Part of a small language model's weights: 2.81M parameters.
Each number is 500 + 40 x the weight over its row's rms, rounded and kept within 0 to 999. Layers, rows and columns count from 0. Numbers have three digits each. The size before them is the row's rms in percent of the matrix's.

# layer 7 MLP up, 384x128, rms 0.172, rows 214-383, columns 64-127
097:518491502497450479514522491501448471555448464485481458529546412577504564570567465456451448527513465554517495568463442474483539505444440528443457438527509488509527497478456479445521574491488554
111:486527459420515491515497418565469498512509524497532511496505556490513512490582515487499524511522438447484521516530499557499496557463514522484525513510559540541505474450530452444506500496472383
099:468556588456480527541482477519503484474492457465561487527501529411463485454442466490456512508462487501503507613492478520509600482537490522570515585547518431467430554457458536465461517536430576
097:488513487484440549548562378572496544512496499532494516545543508417528488500456451514483496459444486586477484478506479513506531555495598458555513477534545480516530542490410550494483451452464543
092:500537588378490528546507413535577494478497423521539472512435474530526459485533533474519501492523508522484443413537532490493502535541480512484464530534448512504523454429570594466449480597563507
100:462452512519512492515444493516456443547597441509513577455547507516492553452538520495551518471536574618479537553478488459494539525454523561481478531403480585513491542503501426466472568502497489
104:465527495487501472430428442494500599513484407513505534484446512548551395472482525502426533532554440379519484447536505499521461506532479534479489499510424483544458554485467593400546524538504551
090:447522471505492481546545510501388501456544481439511478503545489519454497475505523485564462514480510442533456511564502609513572558447441462426558539469526475510501471562535456490511523470540421
098:486474505455499528472546595530556463526531453506513474448414491447555465470506511521443510534559462470567537504497439505491561568422502564499553621518503535511494495557482516510567512526456480
083:469487470492483508467470454569457479512487547478584500556510462582453510483508520475446450448451524518514497545470504506506510606467513449555419495483559480547451455484475521454487497427469518
118:524473479495507505472535471550488566529464450532531447467520480494467494472509507474513460483390483538539468477500540414541560459507520521542518473471520403543538560521490464490544472447563525
094:472487524520527462475442544475516491487508431470474452452595481519584532436512484512558525491493496445478519436480482543528469489493551434480504456547551517553461570570551543468490547499499451
106:452469561526533560558504491505482505500497462495465449489476480429562486480484516506502501497527547470505507536503472395458522457478524500555531510475393466505509525535494565429439471501563505
098:436493514533558489484497434466501459568480472418503469524599456532424556572500514475490538447454452471422507548477459583483516477464568482565471544516460507519530470418367487535515508530490577
087:549441532478622415502494545469554471451507522493414415517527460487535552503489429520476529474513452501520539418454481517525551548474522532463521520546496567511484545537457524549467543492516510
100:517526474578525527470481464545429578591541554497504459622490478505504462472555472531516484618501549514522565441458466535546500514454509459456533527429463455538474499468450466487419514484569511
107:532473559422547456460415486518542474482522470501525515542540521477487436585537498511530514531480471481481495473529508499465518501531556579468485485482573568518514501489476501469542481488562493
111:515507466513448491480530459533476454482504503520465479528440476463488518486541432433560480499464405503513510552454495425550481483535553451476484445470493528517551528495505531542490458525479472
098:514523514528490532488536471499511509472507449506510518502486484511520461499550544490478517599407458460469515455483436524474477533535633433491496533499504499486495505447550453481493498460535387
110:511524559467501530468522569523548518482503474418484499592450503448528576558501543477508501453527559494538495542346439480490493461477458479496590504506451553471476496494455428502571463428488541
096:518459497491488535441460545494455467457524513543449494459572498484495490477474478495429468532485506462481494535459463481558431554516446509524553497503549505536531501478480520511439497534536421
110:505568482452521512451521534483493477534417515449487520423490501426526564514572525445497454526500428514550474508567503506559540516454515596479579562495482513497463507452428464538504414476493577
090:491403481482582547514505440468473598560553554546501482385505490471490535547505563473495517476478535523474461507526506466468509482518514483458476521459535538497427467454465585511530486476473539
090:524541535508476493491435522463489525502578433515488468445575518554476534476476467474473441481531521477485535430531544566536453412474466498481452503529458546489500491416416538549553557486501557
099:499455483541507560525501476546432468508520438535466498467503516595496523461543495432485536522442597499583454542530482512563468404508542511506522518480486558497531411512467520416487532515533500
098:539501492553611487424437456528537464484489499551469573448543446505492413545448415468495431535477493560565585569492412530473457540442487504488482531474407515474513549462445524443523544521524462
087:522524455499510427547469501538494527466576531486447512461536532439486454529554445600524546567442526531557437528546501496459529438497523520481401537517494539518488539450512389524476511472464511
116:493551505505434525531513523477564492548535436522420455508479538472457583469485464506566515495474477420539530498435526501468503475550474576518479522463486508531507471427517497451521488541447424
113:525418539516504547426550434511552523473492539479495498520476474431527533438466481462557550489554444524564475471441534419469464446438532495425503503493471506503473519487432554608542542436501550
091:541534565565467550523515472493519488491548449493500540465472464480551464530537491520475493519528475470543453469430435425445517495463498484455485487491501484502504455462527435470449479407554518
101:482496508435577509467582507484494507538490458452532524481542545520484491369541462464556561492475487462465485491468505521538565530556568513513484486485438513467541517469517505521492479510505489
102:515491465519516516549500483523443495574574457458556487499484502502550545473515479480481527515489536473524515491542443516554471464429437519519492478420481516555491437412494502477613538519552560
097:464477550446484503442569541463495472502535501436568449469494445471446604532500517453540473528564538413512483503499524530492565487451469443475532469541477503520529459511454446499524529511486459
096:523520486493540530567532459503501461498475566482589456480501506547526438556458502599515436430520497496514419448489521507471531475521524451518523566523579511506521524539501551534493520477513451
091:524516599450445572485494506552373522548543491513459494484496450516491439549487491441507509607444496562501500495494563508516478451429472504514529541558460505508507496520506521467473501510467554
102:484494475457467461515464475586468532506434493546520546512530519531514534513536460559516468553521484466387563475534443496472452477478474553467496543522510605436510483458472546524512461500548464
088:533545520502519588556502502473470509471388474484532503533515548450468484467581488491522449509520489533478549498530530496523495559505506503564554488524476580476457533440474482540501524444493511
111:560489519522474510590494545494481516552469484493484542485568457523491518450577530495484515571476554541523431516473550545448526566483506529501443561454429467508458515484432517494508467470451484
088:507471513436456541555532543520485503484557491482577447526515470523452556495492532531484487441496533539547491559485475432476538529511494539544502481474502501483487460472453508535487501508439474
085:512453476504498475538509495509520531476463534407529494386440542463481484482547506522572568473557539454521504573509512544487590482459553495486531446585432531504460484504522544492484531488549530
095:514616403517487553523512558562495458559478438495581456548426498549454440554424470579513498506497492485517498468525488458473513471522492434477485529449571510510538491518485523490513483440540498
114:465499449490556458472557493524432520526606559505501492546511406412549498478477516544495485567427507529550502476549466524501444541521464532532481531456496475480544400470536437479532441516472476
114:480480489561424486517533537495492482534511512559544531513532492531540453468466573466476530517484453512592515511516498475454424532523498509461479476475539553500482517456595549436477501510475524
113:485487467452425492494533483446502463419497566529550492481525513529535531602500506493530447550509535519470520499552430506517440526435492438565463479420496535532503441486548480536580491491535582
109:526524480505595485444470432528560587406511525461507551500469508489545531470498500462478555499514557547521483488454519458475558506459514502418518565475486502443438479481528583495441463558574531
112:441502481489450487517483517500546536520446534520508481502529497495512520509568538491539419526449490556512539477483519528514442522506415484522509477390482515563516478465525501440445506504403434
102:501526505490513499462489387494475440557497569531514525473537444472540540522497448488497528525492462441490485505509464481468518500499489489422448511476491531501459599527505543507552438564489513
109:414516504509572518539544444488511524563475545486467449445478515519542608544519459555520477468447462551488531439551524590512388527447469487490477566471487476470450541472502417484537478505535530
089:448514505448490553453522498521474522439510496436503508452540514556497530484428463453569514493493539517528467511584465470472434468525512477508493495424417527531532521446590512533444445469414491
082:413460445480511502578465495507468514535481518473540456554498454476483509513478504507512535538557511536523460579526547524506493436466452483535490500525472500564563522492453495493503498491467429
090:511526555508507380487482569530467545493465484487518457541482501490573519487524543554511505523544467513473438478521525591549430515487506494514553454518504483543511527521563511423500519480489428
086:502504477446498474514492452529482487582610519461506505537480496504513457516515554611542520524534469489542534512460460524485514572471485459496491478521549509481578483425502497462449394491522478
092:537482495461522511422480541585468512551598511491500521556410500451541501401437510534456480522577509488490525496521544510443509494505540450528500472486503493547510569490538491514407459558520513
100:493463516458528431432513511526554486520515545441527502521473513526576468541493564470512516611505529518524485476485479439502577489537521529518474493523503512520515558454499533512533484492434531
090:502520503553465484526522486553520507500547482522490470492421486576428559542559501551476494503476432492487534543501473489532513532492517514533494540455518521520421479500517477534515520511494445
101:505491538426442533483578518460455476463451496552527473474511494552509548462534466535462455419508511464430489457530506573574500437474501517452504493519517484459491532510557507521496505523491521
100:457493539483482516526473472505477486495540524439464535473489490432535463431490491461500477642524449554508443522478508479458548527515505505514476573458479556466522509468519515562529446503509435
095:525488494512578518463478481513476508522541529470484498537481470450452540454541512526474526524464565489457481494528475497510508546528506460503479503496577548452436425515530523517502540464449481
093:500450576507527513517484477506531498501496513549484400532514526409567476535478517508539519520479551549409502483535467485429529512507518519510490526431552507508496451465437416532494494505543469
084:469505517507507452511509483516542592513463525515613556459531504560513543490557530499571437408555477529505530518521480519511498463484529484564458537465417488511490506465499535547520582520460451
104:440517517421438503495506483520472511490487493463469472526421509569515509506484500522519554602518532461512537498551494485515473525540512516465514494424563510535465478549524517524466489431496518
107:466575483443475502530528580570524498520542470467514546523553451490531500530454479448528513565508563535538517467496520473463440514499459477510447555514598541482433483502531481539510413491504509
094:506562510462431470539525501534545555446521410479476444537548520584519500466500535545561504505476533474446580447529494483472501381517488501512482550577552512499501471474488490553504542519484481
088:492568536522429464457477521483516527438465462540491466431515509470487545530531512524426484528464519481557504437542503468492465464483520437486511466497521466556454524521508474452543516497526496
102:512534548448496516497463503552524494449507506510545541441556460449533460457485475502461521525512540409484448542452463530457479546420458412468468476403549511481504481459553535465514483457475500
118:500533515521468514449492460562502459485444425533568508546508528527458504549451468452480481593511529548473562538455498457455505461532547509457485509468418524533537530481452552565450540460518479
104:534540540512495506515463517524512491536425483460479496547519449495483579476432529501505577542524561406464596569451495454460472466494467548505458446542444429574471504484481544564460528513544446
105:519503528507538441454452469513475509501473536464528504503569468524530469625464488435563444526533508546507463554492398424549491453502527528534483448534547557529510628434483483525458523508479416
108:469450474451523514501507510564486533487483393481486465513534463425522492556533509473461540494467514507460470530476500508530488531547538362589475510537500508487465570528485444485518475506475472
085:433469507505562411592473447512507522530540488420465550494530468505507533493510455585553442510519568493496415514484491518506471482549453428484508504436528455514498509454472552531491559486543464
115:489554497495441471454527519571539477477492534463529452510529490507542487495514426516548457500487531534527474565476485542480542477523531563410548576431507557514445486534476530563492478417484441
095:509505505516498453457588527556541471454500537464467402536461458545550595537477509427553439513495493488526450487550543506531487508462500498472501483419564468482535453445449531546516512443446457
098:536572519493544536512487496570493498453478481570525432436533506471572497553508548492462492502491554498510558567561482528529514482472561436461498519461570505499421418437542548494527513472446512
089:411505513486500481483514444547522457546533470501521514499567462519621475571524576470544467545498496483524544477564473526591495506499564451447481522475509568527481464483491536415568595528471493
096:434400560497407478481498502513425500498613460466555529484488540534468507539509498500570465495484502503466500531461535453507505541447519481503515573457504500561497486498471549496460479493540508
097:516566534503433489487479613521560552466503464500471479553424533468481458453460503491514541470487410470469525503457543510521522518417501501510570482534524506495470571474486488503459506506440555
092:526531504479490538500476590541480559486428522488568481503531452442518464464487563481515503484383501560470535416511491609505514498530476445481470395498507517530471504513500462546449469430463545
101:486445515493488524489483499531534552447483446515575528564409535481483473546461622513548516565429505426492492545418479509527485526471566498509425487509444567541491503568494514436583499491537526
106:516489479492472546483465484507534510433469518499556535496530541497545499566470439476546427590436414437508524537579464450515471507443526468566467520482496536536542560452464466495573451533534448
098:435430463438552517547529468573482507480502461434460469526484453532519567485512545518463480442467526502500468522483472579515495462508486534549481442475571483456555530548557505551450527418525577
100:493507485405489521492474468526509535515527472496566521460488472504477501456477512495559488502493603450510489421454459558501479493481506506547486500508513465466520399608480548465544505527500588
101:562428491505508459533471495555538446537484468522508453494509482493546552472463507489555460531503523491501562522484466473551543482422434500474564492513497443465497535541643514506470496508567534
096:470443460455523494432460606446572427488505532499461535500533483526509517558480506418575522491500517425514549500452533514513533488498596486479520510489565540501467476485473505508451494491499478
095:487509512545505489490581514527490445477580500433467523516544554483505460500456525577543509478554518460595449519450520478477462569419440499520434566483529570488531464476447415512514541538544522
087:528511489526472501496526592472439458452534504502509423530480440525463496516485554478477533429569503546575538469519569495547461596475490477492586507465499526489540533559457560444538479466486515
104:530473509480533474528451550492527523485509536529515538571476433373548580517516488485528455508455536541452548486526527462507513438514522450507486550521488570473512400490497524521549507468514539
100:444432517468531556498491547519411531546442507497494508459471437454504604512517522484464466478428560562525486584510581530409566513540501555498479505474455495532573546480517476524470504504482505
107:492437546522497462492479495522490469553478512428522502470518490478581542524508505521520512524445519480520561539516443551501476462420493527581473453453440509518469541508476451574526472498574479
105:447497521503514470477571470528440528570519475470543458452506487476538497439590511514488489517473530545532542522412539514504518542449475562498442491489484481492439449496445559493550455447472496
084:437507533533527484481532533483515434531495478487477479452470494496584520475465511579474498505536487507513446516407509445562485512492461504533515426506527485541425541520534539501522462447439505
103:497501476528544485460495507489540520527522496451453523536513525456537518453543490529519510506489542446536513516568488545482430458504531524535586547474402509526456436511620470539512418544509486
093:472557500557498552496538559523512475491539470443502470560445338474528518441461519528492518529548519487547488510532534471428523506507478467486594473470466477482504482520498529456475508478529513
103:502578485509452510487462500547482541486533452498507576539435436507440493573505525484490494512465475512516483555465546527485528529483519501513502491460450484578494536476484420364543507496542441
091:586494517510542535468457537519412527459503578487565515493540487515503467544517465549486483485492556510467555463449493452490465486568539420491464429516461448451511513505540517531563557540491503
106:456520524474487411530466493490555500445496583427513509509416476544522554523523503450503479491544516538537507498496476441409458546494558468512465528520578513504517509469503496535568567459487530
095:552496452515498484497446459424490445466533426458530508553498410430497527488458465477565516479545531501507570530495490493464521446445524486555577544475456506459542494434506535528480470478475478
115:497535536469425624516416531462469505442464502490474545451514501456511550537449542475570496492509447407578524497558479489498477501472527532534431511521599529517489432487477535488460549466553485
095:484490519444506471567471466504447496479456528483485518465528500473466536528549444391552528464551484426485529471550498480551493492510514471488545459459485484591529492426432539516478522518454417
105:485539593517453441569491525517505539513510486477493510480592510529500463482506468532485486606573471531461526461551461456511484533488481485515427428406454478487571512443497488561391412560490549
098:519470532514562470563592478590536506451562526476401527526466574446517512567465448443455545539481522511542506540503388478493577547531466469468486492481480530514486543529546490498463494499530461
106:493513479547502481474473545536463503543509503440499586472486467525478515522485454588517517503463483496504530471517546484433475515489463626503557538452529501508520538473442509435472489494584425
113:485488569395501473465513486564483560542461432454526452451479483483531506578521547428488465470492510522475517467429551468434510558458488502454465441469583472533521564504588464445531505478499493
086:485506543514453529518501490500515494479497453458507535482562468447499478485495404513512509455471472535467515526497598515528510507457493434535472532480606490482400509463499537484478461448554501
103:470480524546478545425487488501539491580551460563542510504458544471481513489480484493554508538490504515454484469429496501486543489494485472497515544518560494548470594506584542547464455496422403
103:522496441547478485501472494408505489426518560411540486497476543541504548477549512440546460485465566513535504563498424508434521504494511510404481543443495528579541488514451483519556506549535436
100:499561503564488510500526489483415547531491469564579525498523501507451499493512462502501512520456524478526503510530425515429398474445521515505497564411480420529514525506455500475493471481494424
116:503524476501459476453486514522538433513556538507559528481473449486567518386519560462499455489560505537515528501486428512467515460491509508504462511464478582495534489459519551521464573587502534
104:504475489522511509542512486457490454540473498466522513499534550426448512471520543527565531525424512490445486545559543446502593542517436532531494495509520519467460506438512480526545476527478443
106:519478444500440548513513566491422521540553381558453440508512519509478488490573492500480548535453499515511528525484500478405511483457546551559454424519542484550514487479489485518511433423565547
092:517486490437439542494489439554564510457511469547438550455549569494574505481505551473559474504477449472465538498541560436420497515491481473545568494523586499529495565539527492451411498533423518
095:491532501491468523552480523505544530526471544459456531477572487442527534541519493437540549528507500517428456518507526518524459472466521533428530532580541527509446479494418523497480522522494550
109:552517495490425516453518534568507530489498448498480419510556511515439589540476465483528479505466465425505582518500530541419511439541506530518480475486523560514525511418493513508488497519525571
111:500502469457504480494505441525477513496505522473539456477548420442589500458483505433514528546501487500491551459489536574583464445469441530559503495510429494541555443443560567565578448471507472
099:452497539488559489536476501447539529517480528444492508419515444521516489483470529541433536488493504474494529511522500465508568475476549559534502527488493536530495492507491547468492479460384522
105:490435491505484541501456588504515571487501472426517467431484528433516516508540544451470511470464549476601475597435496538496546494483483487564437508555500460449481545473538475530492500493525517
105:497458585486452537470502518487447568488477483454579491493554480490528536526480454406561430432456428470486508428541470473433416498499518477532465421487531571454471560559527501487519538511507499
114:525465559500538478543491512523415546485516502492491456509463527442552544521533484504525412585496530483450493521530424454457480478552473491511551589495492553490578475522513503533542411536569535
114:501414477455476582507496503461488474411537473521505461460449544466483473511536443509487512457494561465485505435503497504506530536534533513553579605468575453552524552465499518438435474445503537
108:453516508430443516480431460498467489434543467470506538491511571504459571477493506486487519599501514416503484534516473550562446488491490460490511503432499557419462545435579435525451509552460515
101:493451474485545453519516483501513453480584543488467430480510472521504516492516381473473521419523548457441454531441487484517563482478560480533518435422506541541524535447457574489506510487494461
093:559507520507516569537480515461515508484498430515523490569499527518464463496482455520487467450472582493481457539545490442527476586504453540531464567482549545511407483498492541515463518433551450
081:405421469527466461505472466532567475514565498437528503504470543519428439490480469524477535501485564517497518556514502464523478452542531498531559528524509526526517440478464516542456494465487497
094:509484525491449511445486463528481465464529531442523497445572536533463421491530460466492481495487494410503465409495502519489513493507502476514448471574538419574515585520470519533564473431462516
105:506515491483472497514543410537562485488455481456541467488445516525543421531446454537535458451379521491511455486492451543454462547472523525502463594474498497532476517463512455482522530532521479
103:524524446502550515539473454514428443463472491472517489490451501485480525445527503439471472489506471527575503549527473544465523579536592487581489472462517484473454489516399484493459523503555469
097:546498505476429535493467489605531565481523484448495475427436530506560461549484444510508552512503460486545535516584468525534521495483480522502474501480519443575563483472558522530498543502459519
089:465476558452454472527551518538468529521548543453466511471562504511562536519526479454520474496454514500558576434501495563468469518473479433527505505559479462480463534513477495528457542494543499
096:523581520513485546479496503456459523488560602439508488510582449524465544523508517466467433535522445522498533530531517500502464487440605518485399539436503504558510461512505501521533499463464504
100:539509509492533532500510438533444425437528540586497448419521529471478510557490528431521459548572509499508517532545525504471505539510482506446492500518556517475530554484511498548513502451508406
094:465488473434470517544515509521550536450500550494530432565460488549450492518555536493502457454515588512517478482480473512542490470401393571521520491485493502529520479493518486529540474543465467
098:455515483507456514518479483586461488495470483575475543470427512487515589548468464549517447525544510476521461496531484459572529522538548445498515519512495500503535514517553486503450448435473557
090:457483534549487455465510498483428611443526488490484537534465475604477490476533406543500591491492483550532493506515547540527562415583518530502474497548468512530484559512484494459551473474563552
101:518462542539487519474504519541434430474498533496532518412513495524459465549508474530496443533509483521516501484432543515535463544455516537542447523487555530587477569438487543452467485529559495
097:469477537499476497572455501471507481486543490515411535403479573465514473445470554469648511490519503445489525547512428538418497503534484517469503491478443567451461531477407552510470504616505475
113:470511531514558542514539484494474511507542524515488521527514502493553493531586501463442494425396584521489479568452434575529595572445564406467583474515477489517481480459480442518570484467478492
106:474594479464546470473529507492512504539470571483491386465468479512422506481440463491511534479533510486448433537544448456469488560530524451504498605515519499491518509494537472489481519519495412
107:485513504498568514571375490523483486437490536537529451553488467485461499466445558457519514571465519466578462500432527556461442486445521528496503559505478559475552532508496521459506472547432493
114:515470523497444549541417536522494491520561567480477480496482453470526534585502535498484482522469497524538485474508484476516464468498573449480507538451428580485539521517554566489531559402446536
101:500478458451503598548591543489522510491566504448472479507487420517486534420462527440552475516532502513472486510502507499471506485479526518503495555487497520505555453527545515476517573492524430
096:508579490496525573500440518558535505504522517533480501524509575475548442478553519558510472480495450477557473571476534539529460498543456531559497468520458565503517486489461529487585455573494541
099:522441501513528519408515486452476521509539509481458571504440480507469604483525502474535437511541507510552510410467482444531489556531460464435473542497475513484495527442504568553507485462611460
089:470483479469505512493449505462534517488513549468480475518575530527474431470537560541575473452534495442541475521479486456626507480485492521521417498521538517479524525461465542482494497452545503
103:480508499519536447491475578472513534567501446502488400590458525506499505491518483532535518519433515409497534486496539456487511509464541513528535447555517463499475543538551453477526574420474497
085:463502560363493570473434506506490507599471513461447487558479512503476589535507514479500454544471550496448446530513550532492448527478558500553515484546537526526486516513501488483464511503441467
093:480506455546506483472508523378450538555422559513408564417493465545483493521511566475498476542493483486510534559553402502456543518575518516502529507504504468487528463522528461578501465508465491
113:464568524461549458426534478471503473458466490487461564496499509468510563414497485510490475515505549558469414516510511506505512484458448576545530550449474520521512502454558487464543459537490472
095:548434553515523445472509509550462539506508586420490498492514497450501473562559505517453475489536435457500518557472495438482496485526461436545491511548539496482476559512487509538505554562473468
103:513482518551470456409502590507444507492478558472445552485540447529431523420526565435530463552464487503450568533518533593417490510533537519525565499561535542531472533492519496469500453472553478
090:504534537510525483559515487490458421418566439498604528486528462519532436466475515561514551509425482474435521458458424455519530524541499525584558511468442499509488526493567563483477504498463471
092:490501535516506476512457542512469571483541450537505416543431534455482562486500465596493426498496490467479496561535529530511520428520453529491437464526470547475492469462481519555458517492458481
110:518420508557582505511503539533505462535546424478517508440483488520493525505497548506564479494380491436481503491486453377406491479477544530476524485467529433508453472514412484536471442450547561
102:493514559523503623439478431576496513521472469536496489455465518507520499508479407564578581487538477509518547537533541448413473516553606457469536528411519533491531503481468524565472480474443515
103:504448521501539484458523538434415544493548526504421447536511491507493520531558536525540548523482551510525519450475421392474524502501485536466534530522507485557539493512498480544491528512418449
092:504389502509482469517486505532508508474483432521488468515457401483515476474529421511553569523501480419467519459505512497487490592451476494438512545477436502516518467551478506552521555558505502
119:482492552515516506489500470479578454468501514576453508471564474478531558520507503523578516501516490486532532477454460461534508493440452503510466501445532593441567508409557456588422472487558495
098:485510484466507495516565487517539502534450579532459461429487520446501492532541551481540472489486522455519462468537445503458450555440484517436465495525454466507487519496517554490482519453514473
104:449451530403494529493476443449506507496585558501487533460489474502485523493527509453508463521380515536544454465488513512509494460527543511476485535432497507485464495561469505509482526466550486
099:437488508483481479576581487519437559513523471439505493557595434542571503501478489545470590513441537467443516446473585505480491533499458503464465505491504478457415521493598533529456512545570534
092:394506590533531490477465527430473518568475522516446524477505488476543499462441473490500554478502515521473426435567460438464530475515524582541500536512518512495502420500431430510491505475447567
103:455533451508539550403500436472450470522524487471573490485486503517441525505548461471491512493477511435564507455426490496478501543400501562471479545524518543508500463405405537530551478513500479
110:485566495580482519483547433547522442489551539534525523459430500476499480487499556505456472578455518566420506540457453491504489532542484504414533539505506495495513444494487503551472561535505456
096:467510476508588566551568502499498523566510526469453493540428486484502441566429510471477507426462489531451452508507457502460458507484476512487495503432391530509547504475463470535516542409519549
083:521538523480565517511490480485498542483526487530388482557550550552482535483541517457497484437427534513458456497487542465416556439427539494540510566493512510455550511515553519515464522496500497
092:492452432531579494586431438473473503498499499462442487547494458464534485506475554547508514538471528516507431499390541531468519517580497513510582492474537486558508552485493502452491434469521525
091:604529524459529537493475486452455491523504471445530440567421525464512472414537561545474493473536455490500477502463534546536502504485451529519556523513496491500519517466557601505408495463509473
083:458454545502538463472487536510490499477524463528518495490526543498466429455510463517486541491479524480511542431480406453552519496504505526578481546521444530587505476471503510419461537476448438
101:453472580467543584524542520561483507440539503461523486516474470480457478465530500467523487479445503511541502469570490531474509466531579540457567518447497587523524494474487536465464516498571458
088:462530440450466546513453543477503514510497493466496487488450478475507440487524493525559430518540501504494461475484454535492467586475518484530457558538597546548483500508477594501491500489512489
106:411458500504506527538503472511417546476520584576451487541478513468521470539515522459555541464486563511505543488449477492505528482469499442473457524464536498495574472509506464533548503427515512
095:570472472474500489508519486472497478546509565534472413556569453481498545402436502411561516432507635482533475522505482481520471435522511505535497556467504509470494498473545530498465495524501538